Part of a small language model's weights: no biases in attention or MLP.
Each number is 200 + 20 x the weight over its row's rms, rounded and kept within 0 to 999. Layers, rows and columns count from 0. The size before them is the row's rms in percent of the matrix's.

# up: layer 6 MLP up, 512x128, rms 0.13, rows 57-83, columns 0-127
# down: layer 6 MLP down (transposed), 512x128, rms 0.124, rows 57-83, columns 0-127
up57,103,176,202,202,210,185,208,190,195,171,206,212,187,180,203,264,216,193,217,195,183,210,157,191,187,158,189,213,227,210,241,183,223,206,225,199,221,210,211,189,223,191,154,215,236,227,216,168,170,215,210,189,176,199,239,184,180,196,214,220,186,198,181,199,175,204,215,191,203,228,212,173,180,209,214,197,238,163,209,184,201,207,175,207,217,225,183,211,221,209,198,211,217,205,179,200,172,212,230,209,205,215,184,188,212,208,181,196,187,211,176,168,208,225,196,248,209,214,183,211,157,186,165,188,184,194,210,192,223
down57,098,197,201,205,192,185,210,202,214,230,223,205,163,193,213,180,201,221,167,222,230,202,223,194,200,188,204,178,175,199,217,226,213,228,207,204,172,200,211,260,210,199,217,168,201,183,203,201,161,195,213,238,225,188,176,203,190,201,180,213,207,185,171,178,197,225,175,187,223,190,199,193,254,201,203,198,220,209,203,217,212,191,214,214,192,222,211,183,203,212,214,228,215,154,206,201,210,202,165,203,206,242,193,202,180,189,216,199,201,189,177,204,166,193,207,191,147,216,208,217,187,171,195,183,165,235,234,209,245
up58,104,216,217,200,194,182,212,197,197,227,195,160,211,197,169,199,222,192,197,201,221,190,190,160,181,207,170,167,210,229,225,196,207,200,207,191,204,213,158,183,208,167,202,182,185,201,215,229,205,195,198,185,217,180,213,233,200,210,208,222,209,199,196,206,200,202,152,194,189,173,172,212,218,190,190,189,214,219,239,193,195,212,214,193,162,200,213,198,227,215,234,201,190,164,208,171,250,209,210,177,213,195,187,206,175,178,230,195,179,183,192,203,220,201,238,234,222,180,216,228,254,189,221,215,220,186,160,202,170
down58,109,205,212,204,213,184,187,201,205,215,185,199,201,212,212,188,188,198,192,232,247,206,180,237,193,196,176,151,208,181,212,208,186,202,222,185,196,210,183,233,225,165,209,212,176,198,203,210,169,210,213,170,203,175,210,175,216,212,206,186,178,215,218,178,176,223,186,153,202,204,168,199,188,206,208,181,213,241,229,183,187,228,196,170,191,181,154,215,225,208,241,212,191,142,196,179,214,186,176,201,185,215,191,217,200,205,187,180,185,221,198,228,243,196,202,237,219,196,183,218,214,209,194,178,202,233,207,217,186
up59,097,222,186,197,156,191,164,209,212,163,191,222,188,181,186,159,205,183,216,178,206,196,201,238,189,185,198,226,188,210,179,226,200,203,189,190,218,205,215,193,202,182,188,183,215,147,197,183,182,210,175,203,177,204,194,206,199,208,201,155,221,171,177,237,250,218,192,200,220,188,194,217,219,188,213,213,200,208,229,200,178,201,188,220,197,218,192,225,205,224,202,221,173,205,189,224,193,214,223,178,219,223,194,195,199,203,253,204,200,213,186,186,174,186,211,216,198,212,235,187,220,194,159,220,161,201,183,253,197
down59,102,199,212,200,188,242,241,197,228,216,225,206,231,221,190,202,194,197,194,209,236,197,184,192,209,217,186,219,186,191,217,196,204,210,197,197,176,199,192,215,191,220,205,167,210,226,193,217,175,199,181,179,218,216,169,222,223,203,206,221,183,171,230,187,182,168,227,185,207,241,240,198,191,181,210,173,210,212,201,173,220,201,203,201,231,178,228,205,218,159,199,166,210,227,184,193,206,237,166,247,211,192,184,189,198,207,190,165,187,173,207,205,199,204,203,185,165,197,221,234,192,176,176,221,217,223,197,151,193
up60,105,200,196,201,186,246,197,211,240,193,187,200,202,196,197,178,193,202,216,245,215,219,231,201,214,180,170,217,193,173,220,219,196,186,207,206,184,234,192,150,205,189,183,213,208,221,195,211,228,166,220,164,214,194,190,212,215,217,205,226,165,201,187,174,189,199,193,157,197,199,210,195,210,209,186,174,207,217,212,192,197,172,205,209,195,211,191,170,205,182,179,165,179,209,178,241,184,180,197,181,211,218,186,197,204,179,221,171,216,237,186,226,246,226,196,203,188,220,183,198,144,222,185,219,212,188,186,230,181
down60,103,199,207,192,184,186,204,194,210,185,202,186,175,231,188,172,215,214,203,194,203,180,161,194,223,189,212,203,184,187,172,195,156,179,176,187,186,194,198,216,190,190,214,172,235,207,234,228,182,235,191,197,202,207,194,204,216,170,167,200,222,177,160,217,192,205,180,244,217,233,201,231,186,185,228,192,243,204,167,221,207,214,194,185,192,188,195,180,201,201,201,208,211,166,157,201,209,198,189,202,204,187,208,229,239,211,188,166,197,175,228,215,149,221,192,168,180,200,214,194,214,221,165,182,224,205,194,179,177
up61,104,218,229,196,218,233,207,180,220,181,196,211,176,175,200,189,232,205,151,206,182,195,210,188,198,191,177,199,231,191,210,165,221,207,207,228,214,225,195,189,179,178,205,162,207,207,203,204,210,194,207,193,198,168,202,201,203,210,203,160,189,207,194,209,206,210,229,206,189,191,219,213,186,221,201,187,191,226,230,215,201,182,201,226,189,197,250,196,196,194,186,221,229,193,220,182,207,233,199,209,214,190,161,217,173,193,165,197,182,148,189,216,225,178,191,222,198,234,234,198,141,181,240,180,200,198,189,175,233
down61,109,187,205,191,222,198,196,214,207,199,230,217,218,223,202,204,194,194,190,193,183,209,210,176,193,215,168,194,176,193,182,182,249,172,230,180,162,196,219,198,213,194,234,199,222,174,199,194,201,216,200,202,187,229,251,219,196,202,200,194,137,147,181,224,188,226,187,184,217,174,205,200,212,207,222,208,181,237,191,191,216,207,184,243,217,169,207,216,187,209,171,181,213,205,205,185,199,155,205,205,201,185,198,211,214,217,194,192,194,228,200,181,245,184,220,192,172,202,212,217,219,191,197,185,201,150,197,186,229
up62,086,207,168,188,169,206,179,209,200,210,243,198,191,185,208,171,213,201,174,213,177,200,166,207,199,174,206,181,202,216,198,254,216,191,156,220,199,187,226,196,175,209,210,193,158,176,220,222,210,205,174,217,173,194,182,230,213,208,214,170,222,224,193,208,201,184,183,195,186,218,184,214,198,214,178,216,187,164,197,209,227,245,228,210,203,219,201,195,176,212,199,226,234,197,196,240,175,212,194,226,154,213,195,199,217,195,208,215,210,202,195,193,210,184,190,221,247,219,211,198,142,205,225,214,199,190,186,209,192
down62,089,209,221,193,212,199,208,219,207,217,191,198,231,202,202,205,222,179,204,199,244,198,231,224,194,203,220,213,215,235,195,183,218,190,172,232,220,182,194,207,223,186,209,211,201,217,182,189,177,211,213,197,197,183,235,182,214,189,172,194,214,192,153,215,213,231,164,228,238,215,194,182,233,219,225,192,170,220,213,231,235,221,194,210,184,206,210,213,225,204,231,216,211,183,207,192,200,156,254,165,201,200,220,200,196,212,217,193,196,204,206,184,199,184,205,221,162,202,217,198,245,183,215,230,169,179,174,230,193
up63,091,208,198,187,171,197,168,186,220,216,157,185,195,181,182,195,216,199,202,179,203,192,212,226,203,206,208,174,205,212,240,249,183,198,198,212,190,187,203,212,199,204,209,214,209,189,209,223,191,222,197,175,205,219,238,204,207,190,194,177,227,219,192,203,176,242,169,190,176,199,209,197,243,238,174,217,234,219,178,223,201,204,226,229,166,220,191,205,206,174,204,206,166,216,205,202,184,212,238,174,193,217,170,235,226,180,190,151,189,217,170,195,179,169,198,225,195,208,225,172,214,224,203,219,211,219,221,196,217
down63,097,211,188,208,213,183,251,200,233,175,184,208,199,232,200,207,205,179,213,211,205,214,213,216,177,159,199,201,186,167,193,197,200,247,197,185,189,192,206,200,200,230,220,180,213,185,231,229,239,188,192,163,188,202,210,185,244,197,210,205,171,198,213,214,209,229,210,238,173,175,207,253,209,204,237,184,193,224,199,178,215,230,215,234,190,210,198,256,187,213,172,198,195,185,193,239,205,198,182,187,206,202,200,199,198,204,210,184,214,192,209,182,198,209,217,185,172,201,221,215,189,186,219,184,194,160,211,158,204
up64,100,209,191,172,224,191,170,188,186,205,192,211,238,194,246,179,196,220,190,195,196,199,198,248,189,189,191,163,182,147,177,225,239,172,200,193,178,215,188,201,191,212,186,211,197,193,173,199,195,195,222,180,176,184,200,204,221,218,188,223,226,224,198,222,215,184,208,168,181,240,182,225,194,226,191,206,181,163,168,193,230,189,233,213,215,207,223,168,217,182,225,219,187,209,200,195,167,230,203,216,221,199,190,211,184,195,209,219,211,210,210,202,249,210,225,216,215,198,188,179,199,203,189,227,178,224,223,173,210
down64,096,187,178,212,201,193,177,170,193,209,179,156,178,208,195,190,204,213,222,191,203,218,188,164,173,218,208,238,200,201,183,200,219,204,196,188,226,184,212,205,193,179,249,169,212,177,224,190,185,191,213,202,169,198,205,196,197,208,203,210,180,179,182,166,235,196,194,257,221,196,211,213,226,191,199,169,203,230,232,164,171,210,187,193,199,225,180,167,221,222,216,210,188,184,190,191,235,226,214,217,168,190,194,204,186,190,240,183,181,213,212,183,201,202,182,178,173,157,239,190,212,204,170,187,184,216,191,223,213
up65,090,204,149,205,176,201,204,193,184,226,173,176,175,195,240,229,203,194,232,204,188,189,176,222,187,210,239,187,208,182,221,222,191,193,218,220,206,205,209,203,215,190,234,219,219,231,176,178,221,179,219,216,178,183,172,195,207,185,194,152,184,213,151,195,154,233,216,198,202,190,181,182,197,205,209,218,185,177,216,219,204,191,184,212,182,173,222,227,194,229,208,195,216,244,180,254,217,189,206,171,207,221,188,218,181,209,225,199,204,207,211,199,209,207,185,187,201,190,201,182,190,198,199,206,168,208,197,177,242
down65,081,195,233,218,225,234,230,198,197,217,202,195,188,176,189,201,217,219,190,219,203,175,185,222,202,228,216,206,244,202,196,190,160,171,202,162,186,235,188,203,187,161,177,209,194,201,193,221,196,177,176,213,212,195,192,182,176,220,233,199,199,224,230,202,188,188,216,201,184,242,228,196,206,221,164,215,192,211,204,188,188,179,220,182,229,228,178,203,162,196,196,183,208,223,205,205,181,226,199,219,181,187,193,163,235,170,195,195,182,229,189,233,205,192,227,216,221,192,190,206,204,225,169,205,233,188,248,221,194
up66,084,204,178,225,223,242,229,217,171,186,221,184,149,158,188,198,191,178,205,189,217,181,203,192,205,212,158,177,197,189,227,208,194,184,214,218,220,174,256,228,194,197,193,235,218,169,237,237,217,209,173,218,189,200,202,200,209,208,220,208,213,178,162,188,200,203,181,204,185,205,207,178,179,186,215,196,172,192,220,197,206,146,220,190,204,212,200,205,221,217,196,179,170,217,175,231,206,212,221,196,194,225,166,220,207,195,201,237,227,184,188,200,197,192,211,215,204,220,198,190,217,176,211,208,192,177,168,201,188
down66,086,212,230,215,173,208,187,182,175,194,178,208,227,171,220,185,217,201,188,191,185,197,178,229,211,198,231,223,190,228,194,178,202,219,206,206,211,204,181,205,212,190,205,203,181,202,176,219,217,172,162,198,192,182,186,210,177,203,241,191,199,243,236,225,195,208,217,191,200,199,222,207,211,211,158,204,215,185,183,175,187,203,205,200,229,204,161,216,197,214,176,209,232,217,201,204,217,205,229,209,193,222,173,208,221,160,193,169,174,220,205,191,222,206,205,213,245,158,202,175,198,200,150,182,211,209,257,224,196
up67,087,224,210,212,191,174,202,213,208,183,165,194,181,196,218,176,143,195,209,202,211,232,223,221,196,194,192,159,223,202,202,188,194,199,202,162,230,180,195,205,176,202,182,241,218,218,239,208,217,210,184,199,205,219,213,190,202,196,188,209,198,186,189,221,189,201,201,183,215,179,219,213,199,191,200,193,217,198,188,188,229,211,203,221,167,180,176,234,164,203,176,212,191,219,171,191,207,283,211,182,203,215,167,199,172,173,194,195,216,175,222,194,191,211,246,208,179,195,166,226,176,190,186,204,182,217,190,224,191
down67,088,181,214,191,185,191,215,185,213,185,172,223,191,186,224,176,215,184,210,176,211,200,182,195,197,183,250,227,186,239,166,231,214,168,179,187,169,207,209,223,189,213,188,197,181,193,190,214,178,211,140,184,183,181,187,172,185,216,180,218,185,184,187,185,164,222,173,218,238,213,197,194,200,171,198,206,219,198,185,192,195,174,177,206,197,208,189,192,201,219,161,198,186,201,218,167,233,203,222,209,203,175,215,205,264,202,171,174,201,188,223,204,184,180,205,223,217,224,188,160,201,196,197,184,208,208,197,179,215
up68,100,177,176,162,208,182,182,209,218,175,201,214,236,174,170,180,196,204,196,243,224,179,199,206,216,189,206,216,228,184,242,200,191,226,186,179,209,205,216,206,178,228,245,218,225,167,173,189,204,199,190,209,212,190,208,189,232,196,173,230,187,189,231,179,177,224,212,187,213,209,192,160,193,209,186,155,193,227,200,196,212,240,204,188,200,144,200,210,189,201,178,183,206,216,179,194,207,179,193,200,247,201,196,192,222,202,201,172,217,204,164,215,204,198,206,207,169,183,216,189,192,205,175,187,204,189,191,199,156
down68,113,207,236,244,186,205,193,188,155,226,208,207,230,157,213,196,193,180,194,240,218,168,214,226,201,192,198,209,168,200,166,198,182,199,187,170,209,198,177,175,211,200,183,186,219,235,215,222,222,224,171,182,197,194,167,215,206,195,217,170,228,212,219,167,192,181,197,193,183,206,214,172,216,254,221,219,166,197,209,203,212,202,193,190,207,175,224,184,180,190,199,209,184,214,175,188,175,206,195,191,191,219,204,220,169,185,226,235,202,176,186,194,179,193,207,207,182,177,204,214,224,197,198,181,223,187,179,175,245
up69,109,214,211,205,195,224,186,200,184,197,204,217,201,178,170,230,187,211,183,198,196,202,204,198,247,182,153,187,225,199,200,210,221,233,168,199,208,195,235,201,210,181,199,225,181,180,193,158,190,214,215,239,231,191,206,216,177,154,199,171,200,182,210,212,205,196,182,203,213,185,199,199,178,223,180,224,200,203,182,212,195,207,214,168,224,198,184,203,172,209,213,213,187,197,250,207,206,216,217,194,193,174,169,201,159,201,185,186,200,168,191,182,183,208,154,193,209,234,196,191,209,244,177,199,190,212,145,177,225
down69,118,183,161,188,197,192,160,205,206,178,196,200,154,217,226,202,186,204,190,221,206,184,198,198,219,216,212,185,203,207,175,213,194,173,202,193,178,206,198,194,194,212,236,176,215,201,205,242,222,199,181,188,215,197,192,171,208,227,201,208,240,209,168,184,204,179,199,209,216,208,168,182,224,179,232,202,204,199,167,196,213,227,232,174,239,238,203,155,205,194,195,183,209,191,179,198,181,196,178,213,219,234,200,197,184,218,224,224,226,227,215,216,181,192,255,170,197,186,184,193,199,190,171,169,219,231,228,211,176
up70,104,213,188,171,208,231,194,232,198,168,188,223,187,223,190,206,189,202,184,221,204,208,209,169,215,194,201,159,180,178,204,210,196,183,195,182,229,231,183,194,193,191,177,235,167,199,206,205,215,188,204,162,205,184,201,226,193,182,182,183,173,174,227,254,247,180,213,204,173,154,186,206,213,197,190,181,226,219,245,180,184,193,198,198,209,173,212,181,213,207,225,201,154,204,185,213,216,179,187,207,215,161,180,227,185,202,224,227,205,202,207,183,212,180,226,209,215,197,187,218,186,223,216,231,207,210,214,211,171
down70,088,218,247,193,185,226,229,174,180,203,190,198,235,201,201,197,236,196,201,183,188,205,166,209,209,202,209,241,215,214,200,205,239,211,218,224,228,172,196,195,201,191,191,202,202,191,202,213,212,183,224,206,188,213,202,189,196,209,175,225,187,210,165,145,185,194,219,192,214,242,221,199,223,232,206,187,193,202,192,221,205,195,210,203,200,180,184,217,148,203,213,192,207,209,188,186,186,195,230,191,190,208,225,165,232,225,131,188,173,220,199,214,181,217,183,202,203,195,227,176,211,158,198,215,222,181,223,201,224
up71,083,187,177,243,197,227,174,186,212,147,195,181,187,215,242,175,174,201,184,216,179,160,215,182,176,216,190,163,193,238,211,228,218,238,203,200,217,172,193,170,196,208,205,194,206,210,193,169,220,217,216,215,213,210,164,183,191,171,202,191,197,191,171,231,191,209,194,189,186,202,190,190,192,211,215,223,211,182,198,203,214,219,185,208,217,197,214,171,185,221,208,206,229,172,217,240,212,233,167,175,214,198,178,201,208,168,190,167,206,195,177,217,181,178,178,189,167,189,165,199,193,204,232,222,213,204,181,197,202
down71,084,208,189,196,193,193,189,175,202,192,204,208,194,181,227,200,188,189,209,190,229,205,181,187,225,217,178,243,216,179,238,218,212,186,190,198,192,196,193,197,178,171,179,222,172,205,160,205,200,207,190,198,170,174,204,192,167,194,212,204,181,229,220,238,195,168,217,172,182,201,211,260,203,202,207,210,219,188,175,179,169,182,213,202,202,195,195,217,204,187,211,219,171,213,199,169,221,181,213,205,225,214,202,164,238,197,183,203,164,208,177,224,210,140,190,222,241,193,238,226,205,185,197,210,192,224,230,194,207
up72,091,214,191,215,206,197,223,219,189,201,177,184,215,204,214,165,196,202,229,234,192,177,176,225,212,171,182,202,210,209,199,219,218,196,209,255,200,179,198,189,195,203,168,230,196,225,211,181,204,176,203,184,191,203,196,191,214,161,180,178,196,179,212,176,174,200,195,236,196,242,211,203,172,217,178,196,190,206,236,167,195,225,212,209,200,180,213,186,175,221,214,211,207,162,195,218,167,162,202,218,200,183,194,206,197,189,180,235,205,204,173,215,192,200,175,184,191,184,216,157,187,199,239,231,252,240,192,211,203
down72,092,228,224,186,162,175,222,174,227,226,178,185,191,167,189,202,165,170,164,189,197,224,194,166,186,209,218,199,199,209,211,198,184,189,213,181,184,209,182,178,199,207,201,232,222,189,195,179,189,218,196,203,185,198,201,180,224,202,230,222,203,180,194,211,213,189,183,168,180,223,226,187,205,142,225,235,226,228,188,202,194,207,198,202,200,235,189,179,180,206,226,221,230,212,167,189,211,185,183,212,201,219,177,193,185,216,187,162,220,211,232,176,181,198,193,206,207,213,194,217,228,183,178,149,191,173,222,224,191
up73,100,221,166,245,178,215,201,232,211,201,208,201,181,169,220,231,176,178,184,192,204,187,189,183,196,188,209,207,206,222,204,201,225,222,205,181,213,227,172,179,184,202,188,196,203,192,165,211,190,232,190,186,212,178,202,243,192,237,145,172,237,221,221,165,196,202,199,188,217,211,176,215,142,213,213,173,186,203,189,194,221,186,201,201,206,215,213,198,196,160,178,195,164,218,214,193,223,182,183,200,198,206,194,201,189,177,162,201,190,215,203,202,201,199,163,212,234,225,227,188,199,222,213,168,200,206,228,216,190
down73,102,155,184,189,206,152,192,202,197,196,212,183,197,183,178,180,195,176,229,187,178,204,211,191,178,207,210,231,179,154,222,160,209,184,211,208,174,191,197,197,193,244,198,190,207,212,204,169,186,176,189,193,173,191,204,211,169,185,215,216,221,161,242,212,217,186,235,201,192,206,189,194,242,198,197,212,195,207,182,181,193,217,149,214,167,214,210,207,208,223,214,224,233,175,195,209,204,187,167,222,220,161,209,183,204,212,215,215,192,188,225,214,165,214,169,209,202,213,212,198,194,210,163,221,228,210,191,218,189
up74,095,191,165,183,194,201,210,173,218,186,188,227,195,170,211,199,227,207,180,184,196,220,210,185,227,201,205,188,217,221,176,230,236,217,196,181,195,193,179,183,185,204,163,196,202,226,170,209,218,180,213,214,231,122,189,228,199,196,202,196,213,168,196,170,199,173,225,204,213,213,194,192,199,202,228,192,213,195,224,189,190,221,221,193,242,203,220,169,194,175,220,229,178,193,240,196,223,230,211,218,194,176,181,197,207,201,192,164,192,204,205,203,224,198,168,190,199,189,194,205,199,193,173,247,203,202,181,230,236
down74,093,163,195,176,224,201,222,206,205,149,197,195,216,245,202,195,204,225,224,185,236,212,199,197,170,219,179,200,188,204,199,211,197,153,197,193,207,192,170,201,187,198,189,175,202,211,227,202,190,192,219,212,188,226,219,172,214,254,204,216,192,192,208,219,208,203,158,184,191,204,175,223,183,211,203,222,173,171,176,183,211,194,220,200,217,165,202,204,212,171,170,223,219,177,174,199,237,169,207,200,195,187,213,187,206,175,196,187,193,221,224,181,204,210,225,226,206,161,203,168,174,217,151,188,233,197,183,204,213
up75,095,195,224,191,182,193,197,175,182,204,206,182,217,209,200,201,210,189,215,177,227,213,238,177,197,165,222,201,192,199,171,201,232,226,212,209,182,197,180,177,227,177,210,175,214,201,188,212,196,177,188,190,224,189,192,189,232,209,202,199,194,189,227,245,266,197,198,207,171,184,185,192,203,161,188,182,204,220,185,242,232,202,219,208,188,193,221,246,198,179,213,193,220,163,223,200,189,182,218,192,174,147,176,234,224,220,224,186,185,215,185,178,207,171,230,192,172,205,191,209,204,174,205,175,193,197,201,191,210
down75,085,207,192,190,214,183,231,185,247,198,195,216,211,153,244,190,228,216,189,216,218,196,207,222,228,217,222,219,192,239,230,192,185,178,179,195,234,211,240,205,204,216,207,187,207,226,219,208,222,194,197,217,176,164,196,180,168,234,211,239,212,206,212,197,190,183,206,205,176,225,215,217,203,213,178,196,205,195,189,195,181,208,189,189,180,229,201,168,211,200,242,213,187,228,186,202,224,232,221,214,211,210,191,186,185,172,209,171,176,204,229,189,191,208,192,192,216,190,243,205,202,228,187,212,239,226,236,208,213
up76,116,207,186,194,182,200,184,166,222,193,190,206,180,181,201,222,196,222,247,208,223,206,191,175,198,200,181,166,191,221,198,212,186,192,186,172,204,195,228,204,220,187,221,206,192,195,195,212,220,193,166,245,182,182,200,177,188,200,189,210,197,168,225,174,184,192,221,234,233,157,225,174,200,203,219,203,196,225,172,211,237,176,194,211,191,214,184,221,200,187,241,153,220,234,187,162,211,207,174,198,227,182,233,190,215,217,196,194,203,220,242,191,176,221,171,217,201,200,198,228,206,173,198,221,178,175,179,213,190
down76,112,222,184,214,193,191,197,177,219,197,174,186,203,239,195,191,181,176,194,184,188,170,230,180,219,200,232,232,233,236,191,194,251,228,184,198,197,185,202,182,203,220,186,151,173,160,172,206,201,177,210,212,228,199,187,209,223,175,219,188,189,182,217,194,205,214,241,232,211,220,200,188,174,183,227,186,198,176,180,184,164,200,217,194,194,221,201,189,212,221,229,201,183,185,212,205,198,208,232,226,149,211,185,195,190,189,233,218,239,190,201,194,232,216,204,201,175,209,236,203,193,185,224,205,187,185,209,196,197
up77,104,240,170,241,168,210,209,193,185,229,189,205,201,206,175,218,194,186,197,187,160,208,216,221,243,200,206,208,218,197,198,207,208,213,197,194,160,154,209,202,224,173,187,213,230,210,239,183,228,194,204,222,223,207,209,190,226,216,217,222,195,200,222,239,235,197,196,214,225,229,227,193,202,171,229,245,216,185,175,187,198,196,182,233,194,202,191,213,215,182,230,224,189,213,160,188,185,211,203,217,211,190,190,205,160,191,184,217,189,214,258,208,210,200,205,191,193,196,200,223,198,188,213,227,192,189,220,216,205
down77,087,169,233,183,214,226,158,231,210,199,196,185,192,206,231,176,210,202,173,220,213,195,207,189,175,175,206,189,206,186,234,191,193,202,194,216,205,242,209,210,175,197,211,200,186,182,204,187,200,201,137,192,182,196,205,211,190,205,193,204,216,212,194,176,203,224,195,173,194,195,205,200,198,194,183,166,163,195,212,206,211,251,236,196,206,194,249,166,201,221,178,193,216,197,213,196,228,220,185,155,175,213,198,197,239,220,197,200,225,218,177,235,211,181,224,214,208,213,173,208,166,199,173,180,220,209,180,217,231
up78,099,165,183,177,196,177,169,170,200,196,177,172,221,182,220,197,203,216,199,215,217,188,199,196,205,178,171,177,171,203,220,225,192,200,208,241,194,235,204,228,209,200,237,175,205,189,232,185,179,206,201,211,191,202,187,181,187,178,188,212,248,222,174,230,191,181,194,196,207,218,200,197,212,163,179,225,172,189,208,194,200,197,211,187,211,220,200,181,191,156,187,194,201,213,208,233,230,215,174,193,238,194,263,190,234,222,163,203,190,225,204,173,208,179,243,194,222,209,202,200,206,185,206,209,204,215,188,174,180
down78,103,185,206,229,200,223,212,212,167,196,232,212,193,234,180,191,194,178,190,203,184,197,192,186,193,230,200,159,194,214,201,182,235,197,196,178,181,183,249,193,204,172,172,224,236,171,188,185,184,176,201,201,216,193,185,196,219,196,197,203,180,220,243,149,212,194,191,175,189,202,204,215,202,197,186,204,230,216,231,202,172,195,227,228,212,183,230,222,188,201,169,235,213,130,199,200,203,170,225,212,197,220,201,201,199,183,189,214,216,210,209,216,213,203,235,216,201,200,223,212,227,237,178,180,203,210,218,198,187
up79,093,195,220,217,211,216,207,202,145,221,163,208,187,199,220,179,205,193,203,199,213,207,208,188,226,203,211,193,202,158,184,215,209,203,270,198,205,197,214,233,200,205,184,229,169,231,196,205,211,211,209,187,221,143,197,181,203,216,232,176,230,228,191,212,184,193,218,204,214,222,243,177,184,199,198,216,223,199,196,230,209,176,177,170,218,201,207,179,202,163,230,189,224,207,195,196,196,224,199,189,227,173,184,168,204,196,199,235,195,217,196,203,183,168,195,227,173,180,225,206,198,179,230,185,199,221,201,216,195
down79,098,240,209,223,192,202,181,185,219,206,172,171,197,222,195,192,258,202,208,177,192,194,206,230,185,233,185,212,188,213,179,207,189,184,208,162,225,214,212,204,227,185,204,205,235,207,202,230,213,200,215,171,200,218,221,230,210,210,206,232,188,193,191,190,232,200,195,180,180,223,168,192,217,214,194,205,214,190,186,211,216,235,210,225,229,227,192,187,219,182,145,207,230,203,203,206,166,210,217,207,219,196,211,206,208,227,240,194,236,230,204,193,226,182,172,155,210,200,162,215,206,178,199,222,196,194,173,183,206
up80,099,226,234,198,186,175,198,163,194,215,193,217,193,189,216,164,206,153,226,183,226,208,225,211,211,199,169,209,198,238,168,191,216,199,160,183,214,229,208,187,172,209,209,215,205,193,183,189,193,216,168,161,215,202,212,180,218,228,191,243,201,183,188,186,197,204,215,217,185,206,153,172,210,208,197,190,209,219,190,193,178,196,208,215,201,180,232,221,191,231,209,213,196,204,208,190,214,242,194,217,208,170,215,188,178,221,194,214,205,213,225,167,179,153,193,233,163,196,194,215,199,178,171,219,234,209,209,210,192
down80,103,223,215,193,220,161,216,215,178,209,198,221,206,223,190,198,231,185,220,211,165,212,169,182,154,185,202,204,176,215,191,176,190,219,201,191,206,198,174,214,203,193,205,188,202,180,239,233,212,204,199,192,184,225,207,198,176,206,215,193,208,239,180,228,210,210,192,228,174,230,171,216,156,231,193,183,217,193,200,241,212,209,211,196,191,216,220,211,181,196,212,219,224,214,208,225,207,204,221,190,215,196,162,207,181,244,181,217,202,177,190,217,213,212,209,171,177,214,216,171,236,220,172,235,181,202,234,221,167
up81,100,202,185,222,215,198,201,168,220,194,211,174,224,180,172,181,202,219,200,184,202,202,209,209,177,192,172,175,200,215,164,214,200,217,160,207,169,198,240,205,184,202,179,205,220,241,187,192,197,217,208,206,205,183,189,184,189,216,168,188,163,220,190,190,212,191,184,204,243,221,214,224,253,210,182,206,196,185,199,208,215,226,190,180,228,212,201,197,202,254,210,176,203,183,222,204,215,231,184,173,162,213,201,187,191,190,201,218,202,171,178,193,163,226,238,220,190,236,196,234,194,162,183,192,195,221,201,228,207
down81,110,209,192,179,217,162,236,194,157,167,196,202,214,248,195,201,220,182,179,186,199,220,195,229,236,175,162,178,239,205,179,226,186,211,191,198,202,211,219,188,165,172,171,198,198,206,213,198,188,182,184,194,182,206,194,169,202,179,181,226,174,208,209,217,200,191,205,197,209,204,190,225,193,206,213,190,204,224,200,195,218,203,192,226,197,253,200,191,194,201,231,182,198,198,223,214,198,181,209,202,186,190,259,167,191,170,212,179,221,199,174,186,217,203,244,200,212,225,168,186,227,222,208,215,174,204,194,239,211
up82,097,195,175,240,212,196,183,181,210,155,186,162,213,187,227,217,203,196,213,175,168,230,204,203,217,187,223,185,195,195,215,230,203,215,229,191,191,191,217,204,217,234,174,187,258,205,208,186,240,202,181,206,237,216,198,193,195,189,186,203,185,177,218,233,220,202,185,183,176,176,192,194,203,155,219,176,200,191,190,211,206,190,164,205,214,192,209,219,194,209,230,230,229,185,200,208,189,211,172,204,219,203,217,231,194,184,223,208,200,190,152,218,179,202,199,225,182,203,177,190,248,188,231,207,223,213,200,185,228
down82,078,189,230,212,172,219,216,188,228,194,202,234,184,195,222,153,219,186,180,211,201,185,188,209,194,205,204,182,231,243,206,183,179,179,182,176,203,204,187,190,185,183,210,196,144,192,186,250,181,208,156,223,180,166,189,179,191,221,233,207,185,225,198,215,175,215,201,230,191,232,205,249,206,200,187,189,186,194,200,199,197,200,201,169,192,222,210,173,192,209,217,200,203,215,222,164,224,187,248,188,200,219,197,183,234,188,170,181,197,190,228,206,183,185,188,190,214,197,193,212,192,214,180,182,228,201,231,213,191
up83,096,200,212,176,173,220,205,188,217,225,186,205,185,190,219,184,171,191,228,221,199,213,174,141,181,171,244,157,203,192,201,206,190,213,223,190,230,190,205,208,238,200,232,187,160,196,213,209,183,158,212,200,195,196,168,205,223,204,203,198,192,195,213,227,222,210,177,208,212,204,207,181,217,201,204,204,202,211,180,220,216,206,197,186,199,171,193,152,203,215,211,191,194,192,237,181,186,212,195,246,223,210,186,194,207,202,189,229,226,196,222,199,211,247,219,179,191,199,186,230,149,210,224,212,167,190,177,211,186
down83,098,138,225,205,176,196,215,215,168,223,196,197,193,195,185,216,194,199,205,180,204,187,171,189,199,212,196,192,148,230,206,222,211,188,174,234,185,190,215,203,212,201,182,209,194,224,214,216,152,227,186,212,194,184,219,197,188,197,211,198,171,222,248,215,177,203,179,177,220,209,191,218,232,230,207,196,189,179,221,178,197,220,204,211,198,249,183,185,190,204,199,238,233,205,196,217,201,157,185,190,209,199,196,167,200,185,191,210,208,217,247,179,217,210,227,197,230,194,193,224,173,198,208,228,188,234,201,204,180